From a checkpoint of a small transformer trained on Wikipedia.
Training: a variant of SOAP for these matrices, 239M tokens, 4114 steps.
Each number is 128 + 32 x the weight over its row's rms, rounded and kept within 0 to 255. Layers, rows and columns count from 0. Numbers have three digits each. The size before them is the row's rms in percent of the matrix's.

# layer 3 attention query, 384x256, rms 0.0333, rows 7-37,71-101,135-165,199-229,263-292,327-356, columns 0-63
093:076174097066109080119063138140161163154130057096090180144126107160101099163126193102106101097175089133145148122107119048100142162099140111122088099119163091115074129156095076170162106099158163
101:096169133111148063132101098125088148168096152093160120152093128077096173120141122163144115170143054156113158056146096164182101184152107050103068095121106129099114137154097133119178102102097081
102:085152141155162131163138121108130135161164173115181110086077141109126091120122108128137152115142120186079128184110070116158143123198113127100155112175162065150145139114151120150084080203084089
106:159133182140154104081118148081118109099145115082047128145121088115078143181107074154108139098174170105102108045130100045074131142181151123112205084129100077126121129149102135140115113151136102
098:104136103134098187156129135174133100141099166169161153148106088124113138143045136140126182074143119135118107122130134091114109159202204113059142106150121131140140154130158103085130143184088181
091:198100123160097135125155103103126075086151128121112114128129097093109169194116101114194108137115127128089095099129119095156134195111108148114126168067127127151155108106153162177128132129088144
105:141075128173118066132100149139094125126122100129094126137128109115169115164104136088141103117102125169129117182110182146139124095097111129093128089176174050108117147180041115102099106120188150
105:153179106095134129073108117097066116096139191143136123126018125101140122126156170110114114096193089138151150092167110071119162171140151100051142157122144201147081122056132192179147155176108121
105:122125064129122133108130157121141109155060156195085126142141103129100125175106116152135132097117122155094119110128112089091169150118134057129146169086141133117144155173160149166149159129138141
105:098067102036161137095073161177150134125108178110107094100141182159109125150154117148121125158081073082134133160187100125082151107094132096125103140167159117095097130066088132109137158050081138
107:100156123137100187093107134084133148107113176104154123137118137071119136115116138107153064148167136131174166140145096125124126155099116173163142128065174212131196093148110099150119089110072125
102:107163154198143079122162114136101184105151125111145116110131072145171077105114149142132150190145159131159132141113164107140076118085067125103137076084083134165136074149097102170103192127134078
113:108122112113089183223135108129158152113149133114114098148134094158133127097109084174118198105128137140167161153121138141113149141118110137156065084081152140151132123091127107101169172164186077
106:147151180101208114109127111132103147166118093105133105143145118146131141102095101169144151080173140143154070097106176121143121141108107163155141149156108105125112095121149137072135085134107136
110:179143106159157167102103088131143142144201119153175142116118166189113076105181154101126066170149113139120090117140068132083093124150111145142127077119162118127122076169125094114173104111157149
109:101106098141055088107048124162178120115130171174110107129117126154145090112143094136106077138151098095174132098142173134062164101108105128151192119100116132155097124174090112159054095146116083
109:116132032167096147142096162038164142150092134162094094089126137108021106163149128155114132120149120137123121120130095142149126146131158085114131127141105167178103175128133141130105079198165161
069:129147163132152174107129123185138145162145108193072151139112141126109119184101153111126113120153154171089133114149162127131096096081109092141124171152125172129111114132118119108180117175121143
080:122120170101164102163080164159140136124121165137132094173090105172100147099168105143128112155102071169147158117106113176141078101080091158122118119152085097117155142160142195155130121078126123
085:133131163091080131146083145124139120124126108077074151133143189139146160119108096085162099110128088128121113163164085143155105160148154191119093076139111120134126127104155120159156150075125116
079:085108173121181164164128128097150089092115126124155118135095097162187130077142107100141086157079104185105158142118148152114148144091130127096136105138141138185137118116092185125098079110085153
084:112149140147192145168169147154089102124142140105175133089124122136199097119163106103144143190137164192049115158118105118142103139159148101117103161086120075104079117140120141133090041142072150
089:122172082132158108088114080085179188157138150178141135120100127141217122174130111113163149173158140154074163082119116157114072171151167161078138161111092146173126170098166084078186091128080076
093:080124095068121057102086086123163115189158138179080131068095159106170106140161078098157152139178160103137142101105060103143081116127119076138155117167169102136107078146143104149090094088083076
096:124133132161050187133143138118136169110051132157082145101070135110023142115110093144114178113143147136115162113157177186128107120098177101136110141114117193184125169132131142138160146144167150
092:111130112123136166196080132139195160067161161159085120156114172056100133125146136155138138119086177128149156126129107124106052119106097124031150093148113099148098137086137125157110061170166168
096:107096143124148181100132130102142140136094137091116150100098122159132120143124134137128064129128115130155118139124162088108089148164180125186139145083120106145155098099092071135161117104125122
102:072141167106137119154100117099103179127153131153165148142103129133065123100177117087149136155179067143117143175137123070177188095161134142107080125153164160092123121122127143146219160080181122
105:110130107165096127195120098090051153110080144117144131119194106106174090109086158204093159104087075131102172128144141178108109086148156130179113198119134134093092180084116108065093137146158142
099:123156109115111168142110113063130157164166087121156127167132102145118142174132110144109089129149130126128087081145126128122101143125146169133115032083128134179156126113166135121147153116100154
104:154110110164113108197133068107139142117113131138088078136187181151077123154117141104170109094165107102130140079124176098107172120107155133175189154165119081144087152100098127103109128145228128
087:067126173108134110152117111137156131173121123131125185121159119103155109122139094146180195202143175165125136140124103120112096080093147135203172102118144132103137141157094114131136146120147138
089:101151149087152174166064169102128114105133101079100121102080167194117178125109092137138119121136115105184097178142117126207100113143192215125184143160158084098100165104114120149149106140134150
095:054191107096059132135232138161099145192138146048104134071137135127114147093150149094123119085115132094161124153108114117107125112135153118135150157105143160125129107046121111138132156055133127
116:174122153123075108147168107128083150157107140158113125098114134117127058100203144092168169183122122160085134180147103138150110112098115093112098097105173124092112120114128107123175109124088123
100:160222090118096132133144164154116113171094113151124155068145117092141073048179075123113143112103155172098092117086185046105173102151134122175140116151114105105131107103179101119122145113129124
102:136110123106120120184134119114134123138109150097134083084136136176138225120140090135133161135105126109122105134129105128099154135149145133112098181143170177118065121106116194096103128131149173
123:178121156154202130082092108139171142152120039117102117135211097065093150133123112111146123063144126112129133071162085116157143149163145113154119084107109107127135130155121155097188148089151074
112:142105099100141114128185094120145039161184139137094114125086116180159111160092127103122087134147139128139138121071130102132174103113148096087153085131144122073148116171114054116118152110173136
097:140183119153121095089134145161144136093109117095146120099187180099101116140081125113116107093074135143154091042130085097134116152159135138151106141158126169069165071112158128169169154146164110
113:151094129106106105142110145131143109145166131112135121126074112046137139166147069140140179115139089182139103117181156152143115108084099086143123099171124124072154100165143066092088134096114132
108:101166073122124124189128108100094138147095128169076076075144127084086090097155127153066151175089143186084093124129139128087095152119109119147120120019076119102080103117094120117170151104168118
110:141129168174124147108151082120115085089182089104111157069165179125110139201117093138140157130132122103153105133104084113128168112089151234132098113087200104146110122172207106192144092199153153
107:127163172136152198099135160151140116118109073146136121166187047061117158163139140106143170134049163157111158103090072186132096108116112164092100165124101123052078128093159130102115080086142062
113:049116097202072176199127124112105132103126144138118075088143154149166125124135087180124113179179150124113140075199167106135119139082125123146103140176150139095120155151146109155081119153150111
115:113117134166112127134084178077097200082164152147111114147132108165174149177124095136133100090162135141143101125178129125212099142128128163110137083082100126066135102120103141068206132056152144
113:054081079091109106154088085187157162118146112128142161083094108185132114133058140065142089164068105120105140140094147131145096116140106047085182070103136111092157069106162128133162092105120137
112:162129114095122111198114134109157075127111122074076176105157138101101171158097104120184151027117172138120120104122145089168118154101144139108105088130159151108186149086112116125147091119127154
053:126148101121140147142108084167121149142109167090153157118095169153094127167124132144139123088120148123164096082115112118127108162119057123164154115140100147140150149173128168102120146173109099
063:087184149148157134172119177117144157164149138122164117157085074112091173119135096184104106058183124094134070146176121172154129109133137160146099151173113176054068043076122157160130150171148057
063:127132167121103095142167131146122133169132113094087123169182116147052175146116085170122123128094060109105113159167176051161089150094113144150149156109123116090141139077152167156191119084143130
071:103108131131127124184125122135145193110113124161159174131087097099102141109147141118077112107164110121122064079118101123136055152106158146130133160115160144171146111170121178156069178133126091
071:106121123134155096141148094142192213057137160142176124150070118108118083104056110112080102172174153064128145108090129149113134115144208145124157159143092158090125125130114106109142091124115109
070:099089146079121137109111121085147113167059098121116110159119119117204113138105125120108111145198104161123136109099166107172120206096077136147204050108131141102180137231174112130102167123133111
080:182119169079159162172180125127173135116142120161059107165105041158093123137113109147160162139044130152177076136111130144095157196150111136088144127136143113097154073124174121207101110093170187
091:129088155121121120238090151034073119125100133100143162115112110172130131125106148059090168133149095137095138102119118140108094158117111101151115160103101125082121125134172130096150102120092179
091:084184205087140123110184152160148092127140090124139144078133122092089117147186122117110140135120172132123124149128168127056148097181099081106115100140170130117170092093112118128103201082154101
100:156163140149137180134157134141147085223166129102130136132150158132111129144147127151119124071159130177123156163164106133097117084175157161125166108116216176135191100116187151119122098154173136
111:083137077095082133089070120138079111137171064109122155046110158149086118096165125162070166130105120068084108151070175122142033127113203113144140120157099119194109108129143085089100151120108095
097:115144161143144121165131057133111104114144129131133095119097114111155144126119140142091171115110168087153135110072113129094151091045137155159129072128121106116037123072112154097048126117098093
101:113126165110172110105077129143156085178171112146157142116153139153107153090161142140138163115143131161103161122136129121136196180144128104127170126158132146102107148102136107151066156131151154
111:186166077105144122187135104092128142141096182109108192103094162130139147174139098138149102116058138153119085129118137146125103123107050132163112089128173145129130140079164089132147111159114125
095:125133107165069166131075108137118080161107140132135162154099163099116115096139106117143062122083170085103153099154099116097144065121157190093095143110135095098118126130166099109120136137139149
096:118057097171104093114134086181129134152106148126169136163151107156087191080085143133121097084121128150128075167128155133093132126175104129104134113162126099050155077168141177105144060088121169
101:095079092101177142126087133104135180136170116109081155103127116123142117107103119158150206155135048091158116114166065165092183088124113114124093122125221105114135170110125199062167113126123131
105:117150162179096118108138119170152066185151146069109121095185119113105117161043120174131126118148098170141060112076133120227139118155213156119113043097113110107174077027113139159128117050131125
096:101146151122147116083199148087095136115085074121107164138121145154115076062144161160153117143147099185133111040183144110125098151125154085150167170140138146132157126105158132132158132128097129
102:170159161172107152197125128176140135100114162063118138110111170108106102127161090199077104110148092166103118050117154132162151096129098103177131101150133105134106127140144132135149092119127190
102:073076123059119137162173091131099127170163128120128119082188180083172151201119118125148070157090187176107056115193158141159124135156102106144088169119101227108152187134168192176139095121180153
097:158176151080133100136069153159100159113124098115146168153154161138151141113129180097106091097122097099120061034125132107076145095127122135155183168157148140122116197125174145170151142151129149
097:097162098167105081154099086156152114098132155170167160158111197097078133152159134142136161090114149176047134140125127070183143117157120106165101125127112146146092136052188123147113106117111109
105:080145106183121140127172054093136126109140088133128141198094159148113167060114149152094085101088184147116087101102093163189100153158166137138096149155135111142142131131082165130108131054131175
093:157125128171052104122150123135093149119148140117156099154128147193156070191132158140116111116129128168077112094154112122119218141140094111146106106120148198134127117135166135091133103087190136
103:162101104191124125147162068135115059098092125095105151130094130126157155113174119137096087162073165129125150182173058124142157143160163139165101144174184118082115145134172176117128130177154153
099:113138123136120126115075121142086119179144144087108138086115115118080125128088140062141125109138077156103087104157190117153125117084143168210088107161080121130096117154137161113146105150064126
101:153163125130130139148127083127111152123168062097135143105085121164130100141073140146092160104173092128094143149117149153152092089106115135121176133136154093122052129188104084099115128094120140
103:161096146132140135097061120142097130077105123100157144156080108181133161095157102137095098135114146101129135101124134104152144180191081110106131083112128117166127144152089182110179136121091095
103:125141157168145148071156097106096130085138190144147144141094109199165115081085105095098159101142099102083139138107090088088141161148163147126109057124160132155054124097182143114113106151101154
100:156142112137131096083160122142102118101113136102142117135168166224145092057104144084131101120176094109126043120130126151110065112143161091107122121111165098156141172128135139040120136086095141
099:139136150158100156146174167108141103152109165102197148105057097128156129096094128091074126136131152138057176093090130135141115105151113107182100150110125158082095152130137151161198127143061078
094:122132126104153120128094086138151174094129083098121189103141156123091181138135089111055058119057092102162112131158148174110100153151121111130121086136138149193139168122144136099134106124116174
093:153141157116108110173149106138142098172145046101128126139180088131108134103138147158138063149167154097128135140089144123086177129138108103107142108160060086139178094133128121131122104146124157
102:110131135063137210130235125158180100178175097147114125102140074087091157160137132106148138154111088073132146139145104091068139145110182157101139148164144164130148102156170090072137092106089152
093:162124168131095129173150149157121132094075178128137176073092106145121150139155167111122128110099133100117100093106168157177135182095086103124095119130114153125164160088191109131142147097101136
100:094176157151112106154158112141069115138104151143095104173098093164103083138111106123127163121081046100082133146109090112157180067132069084146141097101173166144073148198079110110181180095143058
103:187196104127140117131114118145126103144102065185136125111132186169166127157132188143094099099079111089174061138119152128111136186163145088093148139183132156087120105082152076084110164136126058
103:172139124097129151092128099074143128073120122124131110115128140207122074126122136081124062167137161195133158149054115170065112110066150119078160111154132174092154162136184135138116126073124091
100:096084131092156183065175145112110197121134126095139152096108151109127179148146075139108149044122162100130145143123102108147106149120134089131115160154101137173100135115136179076120148143102068
101:145122156080113160130088070132173113102079123070100114155061161144139136114131113112189168109151082143089121128125095103151119169102130084117110156135152094129127117198145116142148170097141155
099:184158188147069088149097102099101113092155111182147103133118107137080164091155109146115117122145159113145117099155133094141125071145111116204170089115166128184128084117151121164144144117062146
097:129111094142130114138132042085109113142102105110168084119176107128152109137175140120156125107126118081109137159121143114118172099084170132109068102127087104157121124065146095121138138115121132
096:146143113121156105123083182173121112125072082130149129105113164130124150120117183214121080105164169115059095127155139163063134185186099148152113090068093037146167116121059179123110162164194130
104:160138111183085143064193144134175107088120124199143159119173095159104118144198088173139075143135159120108054125156117123095202150089166113111141071034092083136118108173145134183171089129113126
097:149101114113096141137155113110154175164176153110117137146123082089114112048110102144102170127137139162176127097135101191131112132101121153106171114127096116122120172186108116138135134094137141
089:125091151113177147247153148127158165117118175103152112147130116158124147132110079195168086100082125203123113153143125133107138140132120146115163132104114127120131110197132098168162049153116141
099:063088120201144085189071097174114153101157102124062110099129145144079097183096146173111157130124091160162130132153089125152129133063142155175124124181105139142131184142114189073136170133105137
098:133194135148101175136132129136094149177093123113114067140166143163132177081189095117110140084136112154162067106167155092174122141130185084141101134136122158096163191130088148195129152169154156
094:159191164129079170150138062138142140112101138120154153169152135071074067141129080078126159189088156142189071073089061137128085091135109126115130102115133119080196138133191139100120106167150078
094:079135117101071087182150125127106077099100107100114133134134172129088137154149047155070113071116071152153118143174127135123124123140132175187138105183170110117116095111132139130199126095134156
106:133146124160198102063128118140135168097199089087103102149182116150138177103156134065166101148108078094120186095141158123073120128110184153105157128136158094210089061107116101106120114095111084
099:158134158081093146140130131121109158115132105124142085197074051153132098121145117099124121118178146147108114095103166122087180143132142068075113089145144123134160192142100153208121117150146116
105:142101118156141115126176130089119150151118130118068194099101133161136129138085143128123126106113145100180142156096133130147094179174118180126096131100196108079138108133149155123144156176146126
105:078126120140098061227129096169117150079178116087099107079123076143122197116165127190163140157144120171136143104135137112129105146092164089089141108133113110150142127108116140123105114158099090
113:119157139134076167129097140112093153167169160143105176105182084126114110115095106131132107132095078156165135090144111121134177145082084102170187164137129139090136120167070131160108112059147155
113:094099109162089154084151162153131120179152139140102090135069083060123227169097151143132063172151098075099100171091104123097120117093097077152132117148127124163087124138136160145106108142099095
113:135152161095127128119106074101154136119105154096148120117134077141161146129206203133171122072095115126103167120124106103168120148093145133184166119102134138100147169168112136050155145114116075
111:164154187180114084113137109124115136160091079117143127077119139132185121161138142145140165164077127105107109140132123169188147134095072159159160138169232086165126185132175091159143118086161135
098:072080192078124113196135165116173097162145097118135117129163116087135208192063122118134108107092129103134156133105120078112099147097137145138139120194160135073136161141088133125118148066105135
107:117138133146109147119131088124049083126141147143178108134124150128112113138076086166175126161136108090175113111135226149145122136154132111167114110140131157135137087145092159139151150096136192
108:144102159092158120060142163170086100146120133154160132108136126133158138122103122112129158162133038098161120143132102136122144120143145061131116121058145114104144104160124088157162124173117202
068:153140102066133169134109154116082157153149182081085145143091153142091132119119111106154157147140176147118087128104088090143051123100088127094070090061136111098114166110122113092134087134113080
075:115144154195129121175118126102095113144160132156095126118089124146150162091142131128118113055134120113093136129203142105135190133123134174132153101125096170160135062076162109167122150130097174
084:166142063125120122120091135093185150146114186139088108128131118155157163075162124100124095137193077128102132089196164147095164145168092149136154168161149190149115132130176136090131120107108100
081:141113147175165126168118135170122161110198098136131173090146079129114143101096106118083200095128175103102133110134106077139119120133168134097136176095125189123117121086100128151071207077079120
083:154172151124100123150124052135061157077125133150162190147136052161045111129136077165123136147125140103087116107138159116124152091122121081129128113140185156095142151097135124090047190171096103
083:160135104065128115139138133104165189165084120154139066175184183140073109099096133122119140137133129175181132132128107108155149154133162148140128065112113151118065125130165183139120102098143095
085:136142118088104136113120132133147160109131073115127101117134086103128074088054103129123123146124154143159125124099087173163099187186181132084130126119089104106146148153107129114121119128107091
093:113143100148070084073129115133110150169114118060162135141185103141132084099114144070168178144092098111120085097106140145166110130111104120128114079120098158107109116158125075069106147142164129
088:153146103121114082165090142156143134114174146125081119085198169193131106093112139065124125156140129130180142171140067146142122143179213171133165154131095156164178133179153121152144157088137097
094:137127112092143096150133092124152106199155092120129104099076115084126128100120128134129189132161136112099105127114152149160139172150122148153158172099177172125145130060165048112140091095076169
117:153064104158116103157126144142133160182147119160107162167057101151118125153144101133109148127088156140123138162156111126101192150068110173091160128133145201126114104149144087026124118189099149
098:111082115091125149171092126123141143185130175168154099137127153185116085144093212133151180161120172107122122117101168119119137089139133126101050142135180067100121145094161176100155123100097160
100:125163170072058152093132129127168098127125121159082134133083109127133117115162067112140094098192138157106141089144092175135151152181093097104097145123079147153099124097070160119142103151118148
101:116181115132084156200107069096122089147077110156175124144123059096110111112157093141152138135102124158130139155146105080151085130115131147159077142112070127135104140143133136149159171165075140
102:181149148147173157126144157119122132153125139125107090128127155119093067138146141153093035141126201164155087103151146111076086117095102123129110110165114107101094105138160156144093174120149097
095:149101146100147128140155128148148142139199142113156124073151182158061093187133091148136135130105150082084157135102111140135117146100148173207139117066108152142082151119123167124169141110090096
101:100095131154120090136090171136140126119170136116122034137150109079097113146142129169135129177127086137114124160171111192168110150152133104164093174138142142112154071152079120100098157102108101
111:104162113127128182107110149123126134132128142106112033056130111142143144162090124158132160092138121132075113099082113110129144125145178119117101109107176110142094101141113120133155118132143125
100:178102139155071114145141094126135132085057135146097091192152123152126137127114168164148075066142133089134146100115120102062115125122121059083169083119149098104106126117162107150091108135167123
100:102122220067134101150142102166164112099185186083178104144146048109092154144161093109073135171143121190116138161110081124119094105148174157126153144142118131096146121156098129124134148097131195
096:123087157133145213123152104068136131158139089147128113134200167096146109139126171094140117124115131159119155153137191147110125170061137117173109109135120111189189205149100164155124193150094151
097:058164138100125091165141164190169128111152159154082172134103105168140140092128155105110094172150132163131120109125102048172134167098088123126129149137127130103130135184139153127140096141112093
098:126104147057178137129146148136169096104109171070161087139113104181152124074137147171141121068107202094140092117101114165180188128158149126104139147099127104128129073158172087195117186105133119
104:111135082114118104127119095134154080138138149195205124130096119107168166150151081170107123165158180099136122100141104167148165143065123111129073054061100113117122162184087180167179134164142087
107:128135118114171112165102081150115121080155127179065101097135091116109132166136141114129151135119135098136154151111151120101091122105111145142150147086130067088145070090114106122199185180179050
115:108104115117122144205118141072206137096121104129124145076151145194121174172161123166115095119067073135148167112089139200118161102124085109142087142121149130181172194140156131086117124084150134
110:170137058143136148114139074171097146091121145081078155129151168141071163095146066127131169108177120074095201146125177154152122102096134057140118111137154066088130104139122153161142072148137128
102:123122145057143088092133176080106105145149144139078102113161163142179139111133152160129112084100168111104171108138112092116155103171087130140162164118128151185163096152087069147138126072138088
098:154073177146123144120081067218180128156124127150162139136108129132145199118157170172151108126155189098080118136115087107125099115130094040137161070136155100136100113111144127055140115109115147
104:119173102170116123163115122115101095100115038098142100155123089139155117125130103069147141156156134125198116127145178125176133153117119129183157140180145138107149172125136124165128132141091100
106:113073162125201121125124168087125113148098152169119101118086167184129079132123067127116149156169128146062176112185168108133105131142128126111180119105069118085144091083100155074101146165160140
063:128111090118152128133123097134137146183172176073104146114135198119137090147143169175123116087146178125097124108131098110133068112148143100127119061168177115126082162124141173127131093158107074
082:127136164041137142085129088147094162066123124042076132153094143157152191161088101156109145102102103103088139155131153129150161208142148161146159128161144175192203138126168129169115188149118117
083:156118116091196154104136115144078200124134081077127181127155102132028073175131172112089127155160147106096145132161155136092127137150138158121179150084136122193120139075129155081147145144115148
095:140095087082139144072089145156080120157160148041117154095156116120105150186106159203141113126096105123110120076175183156124099167201123099167110103143109162147121151141063145150151151178074160
086:136115134108121121120158123114168156124078180154145086118169075106101106140141113150167151166144093177150123099090126128110100150146104124079137154173123092125118167123160101113141145119112101
090:097125087136106130133116101154144136103113126096168134120188134185143085145100166068116202195104174133133115111169139149137109086154060106132044122147130110153165117125121109102147122139117181
095:133129042087120140135154182125180162075135098160072205156169145137108153073176118074110136165120153033123070143118112145094136127114179112123159119091174091116111176126107096157128103110166091
105:151165143166083101095087097117146127154113109198148123188174166090146153153060104115145142119178128132158116118129145094091109104102118103155107128117122125167182151123157112109126092114159098
088:091139088164108147064121117117119104109109162120106115147133095122113110115136138126136047153103064123100066119165091173072150157130117142146130162130113170129187173129142159171107132126176133
103:197168152113134120168128135134179097158078127097157116139094085111135187175131080123119176200192139164165121100138117132152135139173112082108104093152117122179172112135107126114085161173131119
108:179107125168150088074113148205154104152084085080140138155175117127161150189168188110085085125155146158097142118071121132111100126146172092062177158101202117135106143087139184082136060095136135
099:144139086110098086069200137117127169158134070119091102106065107133136169149099144092135154112095084118112061155158116135187170068132115092126178071148149136089149077144111106091105143138096093
101:065115096092158210163151132119100074102113202133160082118112108094132099135157120178137122123162110089165162191183133149159099164126199143135101152099163112134143148092146123146159109131172135
086:173144125144116156125150118109160212111136129176152089115098147132096127158111147080123100170106140088163183117095133100142079122085120131134116180180120114160129136182209112069121123114169151
093:128165100158161129183115124101090115109154119120086119087176153117094150053114096144145185164149128189084174119160154132192139121111108138175137124079091099151135087116138127113144110109125187
105:081096111128115176134158178124150116103108109048103148140121103045059186123067056129120149123103113093104123132167146141150179175106139151125091111173133145191141118157131135137125091096087135
103:127132084132127090138096144127107050110097156106097103131125097183108178085122099153182156156097144165195119108153151113197128173133110157068098172144085190086175131124113108137096174117109148
093:229067154086119104150067203135149129142080143140134174077116083155131126108159128120022070126184158161135124109138143129173170138103129152109096119156179136151097116112171105184120150098078138
097:148140172114150161103127157120132166143104137092091135074098132105062090050159108087161156166158094118136076130085139199120120140053137140146096125136115150151126127170074140124176123128110125
099:141092098150116073114121068122122120142172178092110132138207094092118097152168143154121105094131160154163131094130189056143165089120077124090145051178126118112145142165123130123100074094130166
089:086106152143081148168133139161137126124080109166099134028103097069099117101144135098123157100162131118101114146105154105083137086121123119115143118127086191177059115187144055069179106193144047
100:137156162121144135143139203076116152111102121109133135161081133113115112133145180124168128083137123079146190080106101114111088159130194126162106093143113162072074120112134101131140179112067058
096:108151167139052138152122121096162118122160129074137084124100123089139098074062120111116140091156158148118102138144143130082123124142131106142162124126114150085118166112142132125159157034118138
098:132134161150073147070091120133085145146135088126140101140162144165166094180083130113075120141072120143141140111053154145155155129106118162138163113137177150118075079101129114077175163104148107
096:129069100115109175139121140138127077107150081106131095128114137155105143113114140104102101088096102151167129164145179113179126168135080058105165110176113138121165164136133145094198190107092099
102:163070062111112027100164157157140187154176135115126146162149074134118160108159136116189104140124127143081052102069183132111144075161108124148101126150114114060171130186167116147159115107133141
092:103148149145078077118090083134124115123136089127124062131144113077060131088095113139090123138141165084127165175155154195105117128071124129149105110145157095129134176153134087102078109162107127
108:154136145085135070132210122165109141126104137137113124112045174126099132135115059162147103164158170087089156119149105171127203103114098111194129122145115201200108065103133055121102151151087109
098:078137147157154078112139129132140095012125109074115139085181146123146128084116162139110142067118122103064123045086092132106119096136076127172103140163164140133116107104173154155102110173143143
109:162081132104148109119171149150077134119148189149106139109113194121122125124171137145165151167088152111129106123141106099119122122108195145096122171076090118170146132108126096123130148128088149
138:144183151141085130139095173102129122110051164143160118148151107161117126115124115158101154125150082183091166112059090079148168070126159109156099123125143224072107094139161125103138136148083088
094:176099147131131127078137046147104157140109113072127180067102079109092155101176133180105138177093164082141144099173124144073160179154170118158128129127122121096080142134135144085115160133177141
092:146130155091154064114146154155134079095157120111140068090063135105156093145120097105145136203065116139108144120109080120100095129108113166097107134153071092158169132090214141105093087098144117
100:115154091114100103120144109117097131133118128174158156045184158153109141158138153153091136106134120142123160121195069126135172148193164111124127162138072192094130150152132160189121127109107127
097:151120118162119159124184148143123144134102118129164158120104117170157097175094144157067139119095114146118176148087130079131108161116154147137176141138167145100156131138147167126116127129089102
096:131125122169100109188115153097164124081124187137120069155173152102139101212113155124095143131175144160198133161113082128138126087121060115117088103060097188079103146148140167124150134102151139
100:171194105151153138111140147137093167173187107119133161099130095121122096153127128174062127163132141183140111166140114109128145123128090126154196158134102156154114178113098111145125166210105145
096:200136127143122117132152153120057088113121197135069094171082092120148138152091160120162144203085137122081148096112137117116164132147060101156133116116125121116063105135134137113155101151156081
102:110116098162177144113104111129075128120091137116143103109127116092065124203173128096104173180117116069133170108127169146128094104065125180115176088149167180144066094114133105127182151178153123
090:164138132121127186159201183123112129094101135132110143112139115151126145160126073117147179172159152132125085094128027163131127108117099129142160162144082115103144105175139171110142099133156135
102:131165152168106120109089127150088085153107112100114191124117168127146154103117135117147079115111095154090130077148076171135126175072181065158168157105133130080120068069126120178089085132133143
097:143106115154107145149136131166148138112138112092186135157136163216135154088133145134110124113134149160168166083135122149109115099138200132127122137163166084156121091162159204139099128067142105
105:110117160122133074133148089119128152087109191147166116107191121148101152147177139173171145125139126109176089138098102184133129105145152118136109113133194134103167170107122167136106166129182160
# layer 3 attention key, 64x256, rms 0.0333, rows 7-36, columns 0-63
102:147168096120163119151146188099138092162156113171149152129148113090070176135152138087102150115123185131093121147056117142149136113122127106109109176114151077118138138093089106130081128164137128
099:087129128162140160170130077193092136134165100102117082142122096159142112107150122162044124154131113109121138149172158170067107196188139141103104161199141105093142098161134099134091145151132148
103:145126123064215118135120131082156155046214104094119115131123093164158141133161144138081079141149108116147129151181150107096158057095148146094111135130144126115121100138115118143000130109135170
108:145087163149149117067149177129108098141129160090161130085139101147133119175146074182104147135054087125141187117117126093114120137096097089159132138036140127088208113079158084142129105102139116
097:097198152128069107108127121190124140151151085039070077146128117112098048106074072126180130161122136164106130106104100164179125104156129141098123097199150114104165137140115140076090142128145110
108:152151164079117125173133134146106160131148080081104086163105119158077155149147057178128092121124143054118130148187092103118189143118110154103155086133137092179153157129123096137081094106117108
101:153126169156165132138098142103110090115104109198174156119112129200100137085159186118159140115120166098145115133122071114125148158145163120116091171106161105128102145137144121136104215109169116
095:158144092093155110140115163165125131198099102090154143166099099118162111130163225127134087156103127141088095133085182058142120089205148114153117121164169110136173117148132131142111131173105119
100:124073178120153130150126116089154175065041169115111098095148138173110156128148056165150170182140150128134117178128151141107133173108102105121072165158054095201161118130125139126131150094168137
100:169105183090127136160187142095191179134121153133110120098139189151122121208083101118149184139083177170128128204151149168129160167142096078189103170109159132110138064160116134111082173130156126
096:197142143083110126172131100088089143135128136164123118139087122117130244111136110108161083154121117104115118203158130174102106122117194140122123126108091135126133139167112116099111152129106125
100:143156174120173124065171149086135123118055113099139118125121120166138131112180099132153113090141086141171106135090107172152130100136148129135140139107108100153127178169162124160156184109157173
100:147129101150095120176167104118161183161083159171163093098157128107160113123178080163140171135165063124152110151166178080162097124089116125162141120091128119135078150138110091101053128104185140
101:166139148157137090133165136106099137142068099118110155125096149147121155116058099136127129173149144124123116054108153035139141047105118067070077101156104104142115092147171139120152153113101132
101:131113098134092175099148066116150102179122088168119096121186175137148164135102110082157062061154098115139112110151164160145124119148187086090134094134125122093155104086168062098161127167181097
101:105094153081155126128089176161166151111190090112112056118169189163134167195161144204148122169143128109132162130122146154155155113153123150041137105118147164129144099157123153120127133111076105
102:122094142177105124149077058104189110093147135141138147136106103090135111104148101134107168119120104151090160138087153096111091113126122176127092079134158121103136139134106141150104182084153070
092:134107096169191137139163123101099140122084178132111177154137146148147080129137188065186155095105100139074142078031112079193137105078150077135138157146102078102151083155170132131146104148140094
090:115139137165138164168159127159128115074182132156153130133124150112169160131141139057147116111109142181148178103104098130161130172146091121076151117132102130114165106152068173078096103124118114
097:113108118104121091082183175138123152074118103149114106075124102153142106168140092133133145169086150174115126205173159244096146142118104097149126134199101146157100094160095107072077102086115145
099:149139121173194131097060158031137145167197119175115125088141107112121154117079077138095088093132155136153094118083122091127163129157113112132148159142117085158111114163148084110193106100137101
097:122199137143178121124116134141102117125070164092118127165123147172129129111110175043144103054076174166089120142097131129125156127180149097135113139166151118061172155108121059167133140107204144
099:106144174126109130117139154024164076140164065141151152139113116182093101094100141130143102111155078108171173094119137121132095183177137126158114149171134123125072118146149142209182122185163174
096:094184136136150089133123116177147121120111127160106109083113126147168120141106109072094128122157129109137128108153102177121141132143096065121143092152095121093115137184158213151135152115090047
106:186196154114138092150136071165105107121112127173141102111173084088098123134141180098107112136202159084222189168112131094150098120121134142148129199080203171077140106116073106133121142137135079
095:131123106116127159116125068206129215200093156127168098155163111115108091167109094137174161155132096120070127142109122127049102157084096168131103160112084110110149104105105155104169128092155116
095:108100114144124122049100137159099129079109153073148113201161164126176170139184140198083142070119086142163161080117138156153174150152135200087128135144141151141119105125140127121157164156115140
098:113071134106134117128144118079124200084114139142183077160124090128144184160117116143111098145136132170122125122120106126180153110078122167130138109211157110163102125182209085157096041091098101
103:182136140199084146107123125075178093095098071133105109144199164078133106147162097113154173201130080126131138207165086160094129132118101172107127119129056103129119148111195110139132136074083182
095:163174151178148111124090110165174113140116124129029070123087107138126091128129097115116101135136149129128115151086163104129119158176147147098160122129147098150126134119135054129102100150116143